Part of a small language model's weights.
Architecture: RMSNorm before each block, rotary positions, no biases in attention or MLP, untied embeddings.
Training: a variant of Adam for these matrices, 276M tokens, 8411 steps.
Each number is 128 + 24 x the weight over the matrix's rms, rounded and kept within 0 to 255. Layers, rows and columns count from 0. Numbers have three digits each.

# layer 7 MLP down (transposed), 768x320, rms 0.0368, rows 538-609, columns 64-127
093158116116146103125096120131112123127145090170126115175116144135100135164095128113156128110115086150148105062097144142139119142130114117176134141125108110125125082142157147135145169144105138
116167131161131122129093080111071174142110152119111175103151160123187124115124114096124135161114115117142130135184177153165130141077116113112123164156119190093141153175136119161129157093117112
128119088137138139094141118111164120078116144143124173149077120105134172115103134175114122145103140163125141139104103094105113132140130126100115123140150125164133161136138111113152161123113132
102118153105147186118092115121102117162095087142135087159133140091135122090128124109133098139144133138149114115074145144125141139119132137087147122161115140170123144125119116145115216164121099
112142102151097133102085154105147124117138117087122128136141143127109129116179169133152097126122162106116104122158117146152131112143103132091115162148136152142129112174167141121139146167143147
114110140131088123095112155078096122098126122136140108117152146129146147154181098122134122099115154094093135160144120121135144124169096113087116097090101070177123151117157121104147124117127081
173146117116184118095114117129119146171133155126140129139163108133182145081157162115116147099106127130126107166105115161125109090112092130125129150116147111140142130138120087128149161162089096
099161159169171154168137086072128123143094083143186135097120116160150126139103112087139127151115087120151124118089147123136091123138081161169166103135112128146144106079156118147134133152135112
180142127139126111179110124094121129147144130089134096099096128149148130111130152127112130122131085155101093135143085091117100090148139138124140141128160101087129133132096182132136145154144130
097126114135115131107146139171102136142086162129140134138103091128144121136145124128133123161133126148111140121105096112136120125138087146106079140141152162149146132120124135145108173094135097
124115151140154136111157118157117168163138121081127120108109146125194093144136142116112169124119150130139095155121108082075162158122166160157158115136106137137076093099134174142154120090136148
172155129143135137123140131169177091120167155110117071142123131094160107121137142140145104112154099127155111109131152148140129139105184094072151137096125140128113167123144122147128122145151131
154139102124110105105127161160143092122110140113138116125111094109145142166121135112126127146134098137186117169113126101123101106089130170132174135124119153118094134137150119131127121103115131
105107115140115115111160124122144088144120166133096119130113165147155123165081129124122158144115131111136145152133122107177167143119125123099127130163099156137137122118108108126085118125133132
132122126129143136101167115109144087143102125086108098103159075151117129171093105113090148164106179154144112098143106126092125115165082143157177121144114116115162131161121120108121103116144122
148103090137087122152126168100136119119128133148102129135088117126118116085146124135127120116123119131112170152100113112157203110101116100192101122131127148142108089184154130136147121128139130
125143174107113146156066134095125148119077115141128191085132134084129119137131148140118120138146139081136122129118082129108114153146134139125123133211157117141121154132153158081162121129071117
108141114125126108099139124114151118125096085128154145151195159186155138112102118088190140132150125121093112114137109118117120128079142118137114134146152134135146120143166145128105157138144174
186172146126108153075051130162096123121122157164130115132085129075141160116132129128134137140144073101099171109101124136089116149138140122129108102193104158101089126140144142106084092111112138
149127137084139083160128121120118127117129157079165170150155140142111136122121102093077147125152156141080119102118145141120126125112114133129181099110127111166133114111118138078104085175118123
110107134168121166102099127133117120089142139150143120155134120102121144163095086117122151145116134152139148177113127121130129101196092113132131109111086138132152109118119107148145129107182146
110116139129134142116138160125167087133087153160109122131134116123179152145101141129136121136095138129148143125069137086131173146116082104172152121126147131149093144127098124095099082112134139
132144111109135091090131152153144112129115101167139133112119153111134100103111146127143165132120118094132108142117102154081125145151153135157084135117112108104131105147151180178112102145119140
131154130118131133106147148116172146147114124130126140097062149084127111137101111133156157151160142106128135132125150148151102159093143157144080114148131140110131151168115183104134126090105113
151132137108092115138121163146153132142103125157149105111137096095137148099129103131146096170114129104078124115162113101171147129114108148143157130118106142135145124160132108112119136142184103
097101119094083174112159122100075163120088136109165170112159160098147185137092106163154134145162118140107102100147126132113140143092099155090128112174061143141143150115096133138103131153101136
116145138100125081131106108135156138169109111155144168082128159143129128140098113081138126101138164090105119118100131081161126165149099120134138165127178125152162088152065112143109119093164163
152144151141116106134123119079107144158116147165129113145084184129131117169117090111160120110156108167166129127116126110141124116084104118119131123139155127127129149106116107139154126127144118
133150112186126133109143128136118101117192135182147125163129159179129156169112108113132122123165127144098078151107129145129135126085131125119096132111111119127135149115137166121157122145118131
111078093153060138158094131120131149106151143142180118128101124147135109141133119115130107086159139143140112132116117141143153147077148161120110118128144108118134146115119160131142149127086140
124110162115149144123119105109149134143133167128131159078135107103130173178112110121137143165134092159107105111122102128129121069157133145134108141158105110129103154165137117080130145127130105
150114126160159125144155128126166139148088131146152113113143149113169089110090134104168145148125125120124153137120140087141141101101126141098113157139107108113125172107140151113137134125085098
128103133095165165152134099130126134171152113115127183167152135113116113175132145124140119124148128114104126126126127126147084139113124099132136163147119111107111139092153134087144092131115166
161137169206141119124129113125182104127097115166133114084097168108111120116093150083136121145123163152134135157124146088134114098135126161125122126130113115121113132140121113108131116123117120
105084127134095141128130106163118126133128131096147119113134119117115134136130155070143113133107143117133162122103137082073133158157201149167143136111109102145127112083142080131127113126107084
130156111119146096108132133117115158156149135166087114119115106165138096132153179147105080151150184118147146151120121107119124107119141114106141180105145113129086153142141178120076151106102124
105091120136180125083143105124101141145159141132123117169132107123142134098109102149135148129150129117165108104122131111150145104135108091113130127151141122122144153121149136156105142121155097
093100119116152121133124186092137144142150170115119121112099138135102118114120101119122149116180180155122137103128075134123160148152137104117118103115139094141100140098145104166137159158114112
116108092133140137135133177107086148072136190131123134112089094141127106116146141122132151094148160073139106116123144145142113143087105115147118157078124136145122103122107131125159121095118124
150131144123136150151159136162174136166102140149153148116168141140110151118141142119143134132123134156139125129157171109089144114161122097125105150134097126166103120113138116137123131115083149
140113157160178121132153155092155158120101111123124144105103169119099121114149140076132112073136112091161087167133151062109175110127129163143126105143087141131144123116109145110138167102148116
150138147155139124163137139098160145100103120130133106118153107133145157173116159124082100134134091125133144191128140124146094102093127138146146112149131189131096136099132123140114151140123093
121143145118158156131144138130109147109153130152156127080135149125087139088139084145090115120114164144132116098165110114109174134123153122153137114141096140141156115127165127150144142121162147
093157121113118170135125114099119117127099125175136176126137167139137108129148147131126117115125116125148120095109143162148124205101139101152114142104082142139141099139135130104094149130093155
131121110163172143102123115146126079118142093176177078149095174113151132166152149093097132117142105134130166108152147177125112127077112139115185125117097134127091146131151122105144137173135110
115105132117123163135162104095115193101092141118144148104181143135094150102128158158124110111121086125092122154100160148093137119134135134116140097112106130114117104129107119143123131107101161
116118120144180122147095166112133112119110158113118088107126179095155116080109136163137133151125127137132088152094138160082137146120149166083146118069126129182056122108158157165133130158156084
148108161123116128121166125108060139113139127103083122141161087130153142110099116127163175100122171135147113115106110122088134105126117116138127096120142158089121128105150132166120152119117135
139141136155129116140116121152142102133109136145113143152157122101124139135116134086127120134150102120076154131119109115127141130099125122066136128110128132143127145122163134160099103119139113
123084099117111145117165168105142172105159143155121144145126120120135159138137148117096147126147120074110101132093100111098147114136173163136100132140153160109158153179179116128111096122148110
093107110161141121085123136118116162127166097181119116159146148150139114143155115175142108134131147114148136113137122162112125115147104117132107148092118131090119154109166133120112102139064139
125123143100154129153106117141093137119129161189103082116090123134144129106097137144127133099107157113103126148180089111124126132159161136154148082130136198160145112098150138136164130120141148
102117120095099132129101157102107088107109174130132101110092111124084142124149123165146095135109074172097122094151120141143109091128123150127157092128109179129110131144098152131122081142136146
193105130112134129142106142097125122143109161142130164105105103147150113123149147093162148100151114129088131119128132142188095136076127123109135155135131109166131135145125112100168140112156141
123114129114117088108131149149129132131112095141117157115136105108141143146141108152141115109170128142124120127114088168145083130151155096135152123136093158144134097140109112139099119110113115
117109148172093166127114123155123124124110102091095080146126169141097121094137057132126127147157141113155116138131114108088110143155180136204097115156190115120142155140136098141140130142136105
124135151095134128112097118087107144122123143149119072131131139112110121119073080096100090152156135122138155156166145154117158172164075111109107120110150101073144134094135108142129151163121154
144126127120169141117139108126141117165142155123187114109172161147134137132162098114136156105140154136125123157149118138135132127139146111131147119093177106078153120171088127142077114144116101
118139136085107145127116129141134123143115129114157158088145129129157105139127130108187130096112142127123072108112122139136142156120116176163127117123169153084132132165115074139107143072124107
122130129162170112176140125130141110196127144155108119138116107130115136140120171119144165124156079144080107119116151110112141167121169145099078127153163127149135128131127116128148117106138098
136131123159120104184145145174140164070093137134127114143169127096144115142107104150162104116123156132097107107096135160097116106100152110079143127115126110106117132091139142139132130112139116
108159174152122080167132143122115082123168119128176152091157135144192165097110124171121126129129079139149084116133156101158124101166138191138105089158137144158154141125164129151177135098126110
126151102116118118134110105124113074147134134130120081075125110111122098154110129108126153113160130114102138090129131131076105106161121121113107109172109132114139121093114118198116163127164132
135120162118121089176137163112135131117135124135114143156115107113127090108142095147159120082091120110119149159118095113149130118113116156136118108160144137132107101175117135126155111125126075
071089119113132127106124129143119116119099139182145172124152161153129131148091149129132124147089128114089118116087084101128097120094154119131154104115121130158126110161125137135129147125141137
093093104132120082144099092103145090123083101104123141149130139182141125140120199128092132104121142119108116125129176094157103139129144154158142122164116143137104104146128138140112152112157116
116128114123107128143102094128138161169148127156162118136097157099121158128146120107119134101105147135116144110138085121111112083097170154130128138156119140142152121159107143147147116109169100
118102132094133151135113115120153141091116115128151160126176109135129152111104088165124101104140114109124129112145140110116117125110140098153113073138114102146110125120114061138109130114113112
116131153114133127139111129123099111107115116126178109163090155105128143125117147145081127130130113150173100153098134090137117149110175122091112117124195142152133162083080079103121108118157108
204134098118116113138150136088136109175115148140106149063112099082172111076124151113162136161089104103114133144147106147102144134138133177133090153099136133134149125120121145131075123133148132
153156149127087175130116111130103163147197110112161178125129108165109122114133110132078148138127130161123107124073133140118141134130149132106138098151144153139164083143105095127167123112159104
178105116126122153149112135135137112154121105115130112101123141092136092131144107141104116156149136084127084134183109120126110112137148180119104124122123108127161164097105136124162113126118080
# layer 7 MLP gate, 768x320, rms 0.0409, rows 539-609, columns 64-127
158143125127129142129136143149158102122126120118170106161142130154089151110185177135100118178080144146115128106121123142120079119168136106149104077120134112171115118111115153143128092110135177
115134125138160146121146158104137108142105130112097124120125131136141124173149152135164120115096155105160133116118147166148141129158145171139128150100157125096087112106146096166153136138146110
157146099119129119120113119136133155184095153114148106169140119091118139128128115095110155121153156123119099137207103107178113146139095107150113108138117137180090140194113151146104147112106089
130130153120134165152093110119126150096176091102157126110085124168103142134110165137137118138150090111139123077114133128159108153100108129141155166160090117132100154114140143127139147158128156
100112106123124136152116134123141134136189140153083164168149076122142129118137116111130117125127145111114148115158143142140122114129116137086118154087138131111056146150133136095157146102164133
147133131188138121144150085107147140120117161122121121114156159201108073140126153102120138127088117141140156150127105148121116131124128114093145174093146077118150100185104115131131140146155138
146142119127131149182132162167156116148197109125114107105139140139103181123180131148128141148163130067132092141148125165125155141119101132123112159099118148141169109160112117128077130122102137
127126137117160091114112181136153155129169135142131110141128139087084110097167121132166124139152105107117143181128119159085118131158106120116105121156148102140117145133133153136153122118138160
145143145159097131131096140117146159148151114104088147114122151172174136128159105135098083143144134104121168131140133117126139125143138133121109103147149121146109123148121121135103115127145137
111163151115153124134159113146150132155107136146103153140121076136101110165140146100123133131155133121097155086136122169147135144094147132104118149113135147078115134148164142166132111146067166
139110131078165065105132130147173133161107153082124108147117125137127156113152160122108116094137118123106129124152121116149102097176131124144182109140152116103158133079114121122130155122103118
146125075162128095112108169161150138146164160119139125124106116119127165140151167123108125129135120140117150134147115105136127120091119153114165132132168182088119112162153136113092104136102118
134146114133140137111145158096141101159164142095163147121113140116113129089151106133111130112132139113137161134127113098171128152168161160135118157087135142124153079137116124132092123160107118
186147049158195112181148158129144131117142141155153142125085120123150109113150129107143151105129108124105155133098186147166144125129150135095144131120084127121115157111127137126123120127155136
141120129142169125137152126150109126135098157119158120105126117174127170146109154125138137080101132120137120089096154086167165132163142128090127134079127084099086125121125107079123109124084160
113157095157126134132117102148131133122110105124145179140107138135109169105142139124157159127183146111109153150156152114127126110128141139114150105141183127152131125131113078112142115111162119
129152141146126133172111126141133160140132135117112163145150098140108133098120164140121131162110146097127165149168142128155147150105132116145117122126115146099153138111079167163140132127102145
108121165117132125130145110131095118149141107139133156116092123144067086135130105127169146141076111129149152112172119086124154179180126112115137159162090132145164122129096106107109144151117128
117109150104115160122154157126149142118134175126120150216138123157136123157127104168155121089148103129118154136125152153100131157114169105160146159097110134177141142127114111176138096109140104
156117074123125126144124129149145158129096148143121117129135124156124166120096160128126123158149124115156138117173115120134115086131149105143121143135143114146117123157141109087096120108138130
132106119182145132103134124129138144136101134114136113149105153110120144149158142126147111082136112118147076123165106108102094136126132189127138137125117177168122112131153161127102139123099108
161161128134121140124138109103085133135150118136115114132125131160119133158136137137112098101078081099124134130155091122163096103158149154152101140119116122162100162127109117075118141105088128
132166126148166145133084127171140148129134148157103142170170163111095075134104162134125084145135141128121185093145176113138138139126169120152122165089123116125097167123167086121082166124084120
117129087133146148121138122118159102145127132114111118144130134140145137138152136103136103112143121130140130156104125160154097170137125141116119125097123116103120118109146155076138129160132119
121163110106144122150057159105152114138120175109137134123126110153112145109150192096133095126146124074116177113115130127098117136160111121155179127122182124104140139096123115153089125114120138
145122097106121084084162142097167125117091114134127082111073134157117206105134158136097110157124137116105134157123090126111112152080142132133179112122140150079149163114124126166110150151109147
158091160126125150141130099093123169125150136151114166148128136120099141107152143136119119144120147118160122131125122111098134133119115145137106141124124145099105119135124103092102118133128141
141120100103150124151142109100137125101117145148141115131133133158107120086182164104105124106152171128135149142137129102120131115138117119130142114118101136116111080148146127132139114104064178
145132124163113157127160110095165146149118096136153129120076104134157141168133126131154140164181108132144107136112132083133138151111097136127105147139139159122167109087121129140137099135132058
110131132110130143117114157139124080130100108057125125157081136156106153144132144124146130086177124139120117115159122126150098102144112097103133162106150154120130141123123124128147125129140145
140167083117112112150171180108150110122117143114122142118141099137122146122114179120135122093126094143126132105104117095143172130142149117155146126130120133151112110128132130121141114112130150
104190062111158129112099127134168159159110092164144118108109111121103118095126164122116132155121108147102128155150129100132148098121156193127156151085073093148159147115104115140148110129124107
122109139104125147137133129110141135137128121134166134131118117114122119126143147125131147104079129133134126160118183131123143114136115106135170115135113153128167187126135119084125134109135125
124137141130157139111119132109113130119136062140155099155113145130117078102115109112124132111132126142124133140127132156134148111135160102076172129127124151070153062161118141128132154106089141
101136172111157099098131118141168102108107098145116141176132170119104090126119143119097105109096123111106159102156147123123129096125127166137119125153138123167147143158138160131129088145109143
154107148166150104110143138139154120146139137147182125086145159136131140161174117133126097111136074161068159118078123101148140125132104135095141120127081105123113127141121141122086098130133134
157164122137138110156160125146136132106069176102162123117076161122111083140136158153134145092111110128150140094159123120089181140130135116170147124121149108141109117145089157096155128117073150
111181125108139122127129116135130150111132124200119109122126129144133137136078141115105136095148136106120121105154145108178177099174134168132134124134156157147113167128117125125093115163114140
153129145135152103169150106142134135098155075136143086131133131133117133177126171105140125105148160148110101104128152149128109064122142144085129126103116103102112139108171138179110097124115200
157137113127094111126133145135130130118080155205118154119159153152130110122099148109128110136121122148146107120104143107146119113100175116139128137152104099163065156162162157135112140128137101
108111096124152080110138132166126119099149137130156153113138116119136156148111164146082105103128116109079154112141146132148130175162143156119134111119136112127159122116153189134134091114146176
114131147132115127116124149087155066149145083165086132094125169128122135122114130117095091142174129133135118127137175140133136101158150160124119164149081098130127100165093123089091109125093154
122177168116155092142142132128152142151141136096126112145166093114126128159063136122121111112084147171124133110092131084154122110117140109116128094122111120151154152131118130121113112132133176
138134105087145145133197099130140106131130136135117135098128133156106114114143147144102118146160122112104123131136100110165117136121170143119124151119175113118111124110158107117133153126117130
100128099124174162089183167113090108140099141161128103153142138125119152125162156102144092089159126088145137129140152125097137069118126131127105101105097129081112113116109156147111139137120183
144153134128115169120092156107100155110144145146122137092110124129138117113125147137063105104079117062107166114098152144126147096109149113128095189161188123072106150072133147118106103130134114
117095111151122113101090104103098111103138116118125138168119144145123155107099141135099107080100127126139160160134133113162122169119173090128114135152165156164148138100110132128094122140126127
144130117117113114103116108099176143139138067100131134152134092157122124120162121128088102128139110117120089107133122130156141125144147174070113128172153119109097127112128113164140120149131135
122095172149131154118137110085131075151108143093115129105157139160125160132171123149103070139122094132107141138113119149116120131124155109110101131163175178129145150139116101122133107121120149
096111132110176122139125109099142133130165103139135098172084111181120137129150145130101105124066128100112117141137095106137153111114147143169137138110112130168120102113153120130138109121160152
132149125119127140157126109095091155134123146147120128139095103138140106144107158111133122138124182125141140116162131112140151126131145126135100135175110105128092143107148151081125143113135127
112129110144114116105091091142122123116146141154134138099110157091118158126160140108145115110150074157093177123102193138145133124118145134169164085102140103134114112150140155113113123117118117
097166136154150128148154152167128090166139138120103087130115157139146152141152154114115114129103127097148156097096135148123120114173128152156162174112097119126141106191119114151130144151138159
109145094156164147160145164089170129136112149134116114136095154142135147050165143117129136152116139112101174129112158168143134129139106147142170138109144134112080137125154109114191140136128139
125130115139119097096142159162172130133144148122093127106159136166124106095111171130147121127116180181094146132125137147116128142129134138132165084164116084151135136143161150139121141151121184
165157153145094135098112119154171102103109167154107107083112109144112156120130162134135116132084104144103128136117108113202142143179129099118151173089164140120188130147173110115119131122089120
130130135137164161151128154094122166108135136147148116144098159137105074139174139105119131114145109116172148121113103106120137113111092141154135102107118140111162186104181121125159110112122135
127115107139126151107140123107130099125165132117174124134100116129088126097115137105090147127116134134145149126121165119175196133149168152110114144165131108193169103138105119112173126154169126
108135114119103127162144127116088103083125129154087108114127103107153114115145105135120101110121158168100121167159099131129129142090114146139116138098117116120077144108128180085123142120130143
135136145111220132099108128089156168150141135159184129147122094128113144115139129115099135120185121149165181155132122111126161131090138135108151098151105122100097164171144121137111111124086114
153112093105117124121146112143094095080152165136164124124141151144095136124103121099094155109146167115139137175193149090115144129193146122141122150114125129105207112122118115139144125127150130
120082118152119141126167123101162129122139124141139171146150150119102110104169197125111129134091108081156158169126134158101136114098161160146144093127097102165141126141113144145094111110087159
124175114140148122161116140119099111111113139156113080120169115132123122150149152095156135169161095124092171125140114136122153170149112105128126135149137084141088150135161135131109105142108138
172138104113067095093134112132158150124082116142088153100154141122124139159116144116106109163151159133112160133110133125094153137120114090137152163136136123161115143140164152162137099130123112
146152125119148100120115164109158105134112106191105120130160110101086148139128139143134145118096116132145099102127123141161153083120161145092142160124078124150133111150142156131128117108105124
101144138096152141134105168174163155135162159154126113156159091142129133110097138143084127114142087126106141153157128186090100177169176133111110155141138103129088118115152183135138094101132131
146115159128212123134153157153141168146147071161117113194105127082143133129126121100107129127168143152087124142141142122097146157131136140125117144167120099110114101129093122117153129138141177
104112155114169105065146145119098151154159122107148134148140142130096113085113093124107136101117088091167157149128134095133139143107111114091143111158107116175172132125149136108108123127133145
154141093064120140146162125149119132170170141127144110117125114102157124124148111127144117144120161156096123121145119068139073100117092158090114084083110114148134144122128131124093144110154142
142134092095115146143102108108140100122098115129150087145155134111141170118102130132094134117112156149166119124154163146100140163125132100124129126134137125122129159161130112140130117122146126
132125101172119111158124102109144110149104093153177125096117136159148146207137176107134128137167130134140137115161100138126160140143126160097114079171091150113094140095125102108132113117113141
# layer 7 MLP up, 768x320, rms 0.0395, rows 539-609, columns 64-127
109099093112092128128127118131145131117137163113126122129091100112116132159145117108168178127139123156173112080069086099138106113122156118108114152152137129142139121134106100158140120111125158
104147109123143156150094170137136151126118156126134088150129152107102103148129148130147125136123144153157152168164095122112139154120115134126150141111097104075112072128152141125161128140137136
126148138106137103132110142152101151137134125098141109104091132133182158117137116122085113143095134161071129132162150166110126152125142078141131112110112124135107100109178115108132100147136113
106130111180110093140166119073150122170132078154112076096143122131129087163114160134163136116135171121107118125108113146119148092128078117174096157160139133107167090113155109126156082111123123
108163111141117151109107087140122129174124106099147128135156151119109124110128085120183126133133127163111062077105153124115097168112147084128151141119149166175126126114098105145181119147109139
114180125120088144102140114136147170179107161112116122094156103118142151113128105138117109141157152120149122134154146159151125091125124173169107124123103165099124105126088141138105108129164104
160172168127150166159111106123154150123137092200126125125099176081141133116141095103108133148109147131119122151122120120156132122126112121143159143143147162111132142167109126151118093114145138
126115138106124135114136148178129106094109108128146093129182129155118105129084112149084123129142131123124151074152114159161060128118127146100133108083119138127176130132141173176157094164128128
147125150107155169126089130087120149166150125097120108095117133175141092133124140146182121133140144077130154081135129147110118121100113134160108121151137151117126147132126108108147163119065129
081120139150152128153126113075142156121163125177174144162111104137157107152110088158109125120189101165096116116106095146114097178117145126119117109103198133139086130152140170092115126131093117
136110136165106173104120081158096126121143112089086105121133106124167116121140123115188101135124096170115117112149135115122076116140127109099117160084078149178140148159129132123106154104131167
157147145103148090117154151154151131137173110113150150100106112162122140134100152107157149100100109168100164136140127088142069153146139139086098116132122100142141121142109120107065157109146133
174116126138145139158159099136111141130134081147136135107147135120172165104149094122122101126120115172145123115126093149114097093144130114154102105128097144111138123104099146100097149119107135
120149119092131148109151115127123147126135177094103129124146153123145125083103135084151179100157121097136116114136118125087114161156135169142115119100126089134140150135111108132155105134139161
101118112130120097183135146109184145121130125110086108122133097142133135127167147124158123111143103129159154131161127096086135136126141165153152156143159080132128103115135159165079115116180154
147098118084173145168100123111111120141146105121153122144098135131089090133149145159124142100124143094087136115111096176150111159135114104152147127099117157152088148112137111110133145134100144
111160120104126107131136131158145168112136133111107122107128152134142123072113114132128132143139142123118132158137135111156137130138096111152110132129157130106127112156138109142103147115130100
129120162142148173126109139169110134139120104140128106115155193156092167086131124120169127147126190108102158112155085176174126090109173062128152118098139131111118112159146115117159135098125144
102086135165151110131094060102130133142089181117173122133091081113108126117078159131145116086104136130096127131136171162114164112140117145146127159111156114078105099098112102124126111137136105
113146160142095134124096123135162156134124116107120150148125127154122160171092110161114143151129130119131118149111132144116125113177137094146089116130183091126139105132169092135093125159169076
142127090119116118140127134134167118148146128092134097093167129103133133134106119123087148110129122145157107134145125108157103147138094178099159148149115075158140104152076148153150128121135127
122123164124115121128142122142117145137137160129128184135140125141125145180096101137117116130111126156108143158132128144119080120146108149138121127131110129155130114111139117121150156102151175
137139132103093156111140111147147144107167136162156133145101113071084131126092153149165147110186140130148129102133108152144097155111089174113135103085109141135132142141147147121095157137135127
092126117110135105165092121165127179111143107143153155085103118115185163138140116164137152126149136114091150083165135156127171114074124152118141102123163129120176132107150090145111136148105115
118088100155123169163123099177151132135111134120133116142064148113154181170106168141168090097112135103117114105129142141090134126083164091112125083098115137103150122082127138115154152113174110
092142140088087160095068157142095117171103122092155150087118146098195151164141078110124147137117100133139145114094133167178139146114124085169137193126146067147153120097114111110121113135169101
155138131182139128177117164128113134121125089173117096141131102128113136130107111124112107135119081092136118149118103139096144138133085144116137129139118123096154116124127140105126071110109145
118106163174120143116106122132136127079149130135105155141102194137143083136106148140134118114118134194062142133094117131142141132160123130125134127136145136131194163133128093154111115128119165
147087132122132090139129137114143110175088111102116141121123150102154137134115191142125121136124111069105119169126128104141124081132137152108138128170129144123142164117098116148092107165120125
169168115073110166080145155142100130092102137116109065132146114112139124081149118127115096167138131123155129139115124104132146150091110131102113118102119141111119074131095122117155087121138127
147094116128118105126163147128143162122125133123131130145134121122115150084142116153158142143092128090125124104119125113114138133138149131123124112101116150095148081124155140124099128151149125
134114105164137125129140154167071113094166139134151146166102112104111121167115109117128127138157109127151112104088125106163072130122132139076104135147069156119114142143120168089134071156151132
124119126131155129149106191136158140151146175116147156149139101109162103097127142151126109151154149156187141120118168137106158166066094135119126132143099112128124135120091124111145090122127118
130129118171078141160103142125104119117164130121141149091147108118179159135094159114128131103192160125128134117106149128139117102082107136157149131097106136063079139149103112115114141143126101
112101133146122116070148161161110128162113150163147102123129094099088124123136149096140122112093156131120154135131112152147121093109150091159134124130120159122135119163122120133084135120109164
106140147182068106167128113133139105119114099090128149128161070146098128152127134141107122110132114156119144099140124117172099123074114116163139133124123133120086091152131137127149098097156126
155164164156175118085138111154086115127075105099101142129138118106113142160138119126098152108109121119106153144134109119128107150108119114091149157138125102142135095090150138099151135090081192
152161092109105133132120133128136146147123138134105143164170133133139117181108164104178131156169134123170199140084158128109101092176132172151157141144134145087124134158157121170126129147130111
129154115131156199125128162147139140145095131158159163142135143115129126148170119125122145147140155087121113146120166133182145156146106106153121134147156154112127113154117161113144136125116130
162158116137146112141091117098126098138111128132146133095123154141122124141109119165129140101134167119101145157108153117183120119171119139124166129132108147059126105140072094143176101110143086
124136151143111089150146145129111133133148120154101126127140117128106180143157136138109132157133183119117138113156135128105123136137128101121074132112145112132132135109138128127142133146114092
075087150136105107184167115111113117155119135151174153125125127107134115127096137124147126147136124091157133107127095144088191102129095114185166099123132161114161129140158129109099071101125117
117097113132135079137119099140105188183143140097080096121098109130139143121121115132090115163152136151098104151167094111096090123114092136164144097152120124155089103145129083100085129135139108
115120165125164117122174131117079110088130139090101112109145113149126143174097100128095128135148134147135118153098139155107083163158151177159145132136121111150149119135090165118088123123148141
094100171140095145133175108135107184116100124137150111175168111124129134116127178087096131131109105140132101145119134114130109131102148093086120123156157160115103108164142120137119188078097143
099138123109147129122146127160139084153113138103159162105133144143130145141129155151126108145134073125084141086135105087146097110150141137131172155119155144128086146140142127122098155166146111
124097132126161113111141107088108175186128138132118130117121097117111110110133122132119123110159107120150105138126140096120157135123147101116127109190136130142108169112128151116099082147133147
119109135110148107092129149170135104123145100123153091097119094139099132084135130119171113135130134164133154150148150121112124122117114118119158142129117105156130133141121093124118156111102133
156129105096100147140143157166134092142093190181103117146142099148159181153084142147148121166120160140153155152118121118122137125124158113125110142111126112122142119141170134185112110139095101
130166146138150161139156124100102112105084073087108110090139163118135109130185144156129135141108133107140107131144168130149149089122152128136118122106147118118115130121183121128097123123149154
139115088131118173153178153146082133126143123142133117145180164135104129118138128159134116145171121144116177079120127143180108098125102150148073127078087128154142104149121121147153140164131132
099146187121137120098156148128118098110142124178162107123125054167130103134113122126112129128098113119127129162086161153146174128133134117103129112117127149114147131164162118116158093117132126
131143111083132156128184150122110140120129160167131181196101139120132090133097132126146119107139147139134122136141121085123151084114116111197108115141125107133192090122129130091123146097160075
092129091150115111152152152105140152148108147124124056109145111142115127138127120153134144099129136143151138090139130160134117067153120133109119138154101142100119135124150148124115123129125111
093140149118084123147113142162135145149172103147118095084152126156129155147147120114089125142118140140138148113137146095109131131115149076147091132149121133139158152153127076134144135127149196
116134138120129099136133102159174140079105082129131113126148077137172115109130193148098125131151104122145095140120177142148156138133100127107116175168145130187110127151127210153147117123118074
165136140119148143135136179137121144149117130122136163120136146140119137158138113172121130159121117088172130095083097147082107086114102169141115129137093091158120101107133154142136116137110121
160141151184118131110151119121148107106077137169095150156137130131132137152079122121140136120122148136113089137081176113112074132099170164162123107161125109112139122107141163101144147134131124
173105170161146157100130139132123127131127059119117143172175115124124080117120157143150160105086151093158103091129123144099114120121114127181094101102149111109109107128172085131117157133123132
108101135146159145111104138086141132097152126122146132118143109066148136116106093131116171088173129152090154133130145139124155091096118112136128142120150127093123122139133119145096165125115078
095128138092107146122087115132146151097120154108123151072086104184167134135143115130142139144109115154160109109131104152119127106124095143135162137086143161078153059085165119104163123152139124
103125150116130148086114120126108091123136131152132113100130144114121118112120157109109174125096118117087112136118135142149110105093116174169166128155102128140172122168147108152093121100117147
165115089109128126155120117098111135130142158145153163138155128142108090123128152132140147087156118137122107132101092130125123124160150164139116091150123137150111141145137156109111136120126094
088096138090143127126125142131138156121132138080112113151124086104090124116119088117126185144176154111138110115176149095089118091089152085131129140089114080164135134164108115130145141139126135
138125153186137123141098100151084173093160083109154146149117146151145103127143162114126145162143172117091151136132136102094095130102139107145093108115096177111154152101147149147160112129128154
174128122144172112141126139133102139111138105096122129109124094131120128142085104110088134134135144048140149062130147144155101140154137086094121154141119165122132202129150107115139132120108083
124160109132065110129168127076115115173146168141134147169183099069106096146146107155174107155152098081128119121159118118118141109139125109130080099145158190131129153107139118099109134145119092
122089139121132180116122138071188104164158138155158120075100112111120149144115134116118097112102156125126118103111081129128132121142159131091123148099141155125145136144098140121129097139111131
132111128147131144119165116088111079098121076104122100142095083135163144146079149129144180078128104167151133199100114117123143117152147101109130091126131114119170121129137110133140118117121147
153181129105161138127120097069078133147153181130118116126153086168122121153128133122144118164180094128157119090105199121125119097101104142140137121087081106154146155140122114125131159079154115
140099051163144152141115165140132183148118166080137120117100087137118125132088127104110164107181159139112119143134110122112127099162163134126106106152127160149169165137103165124151105105126092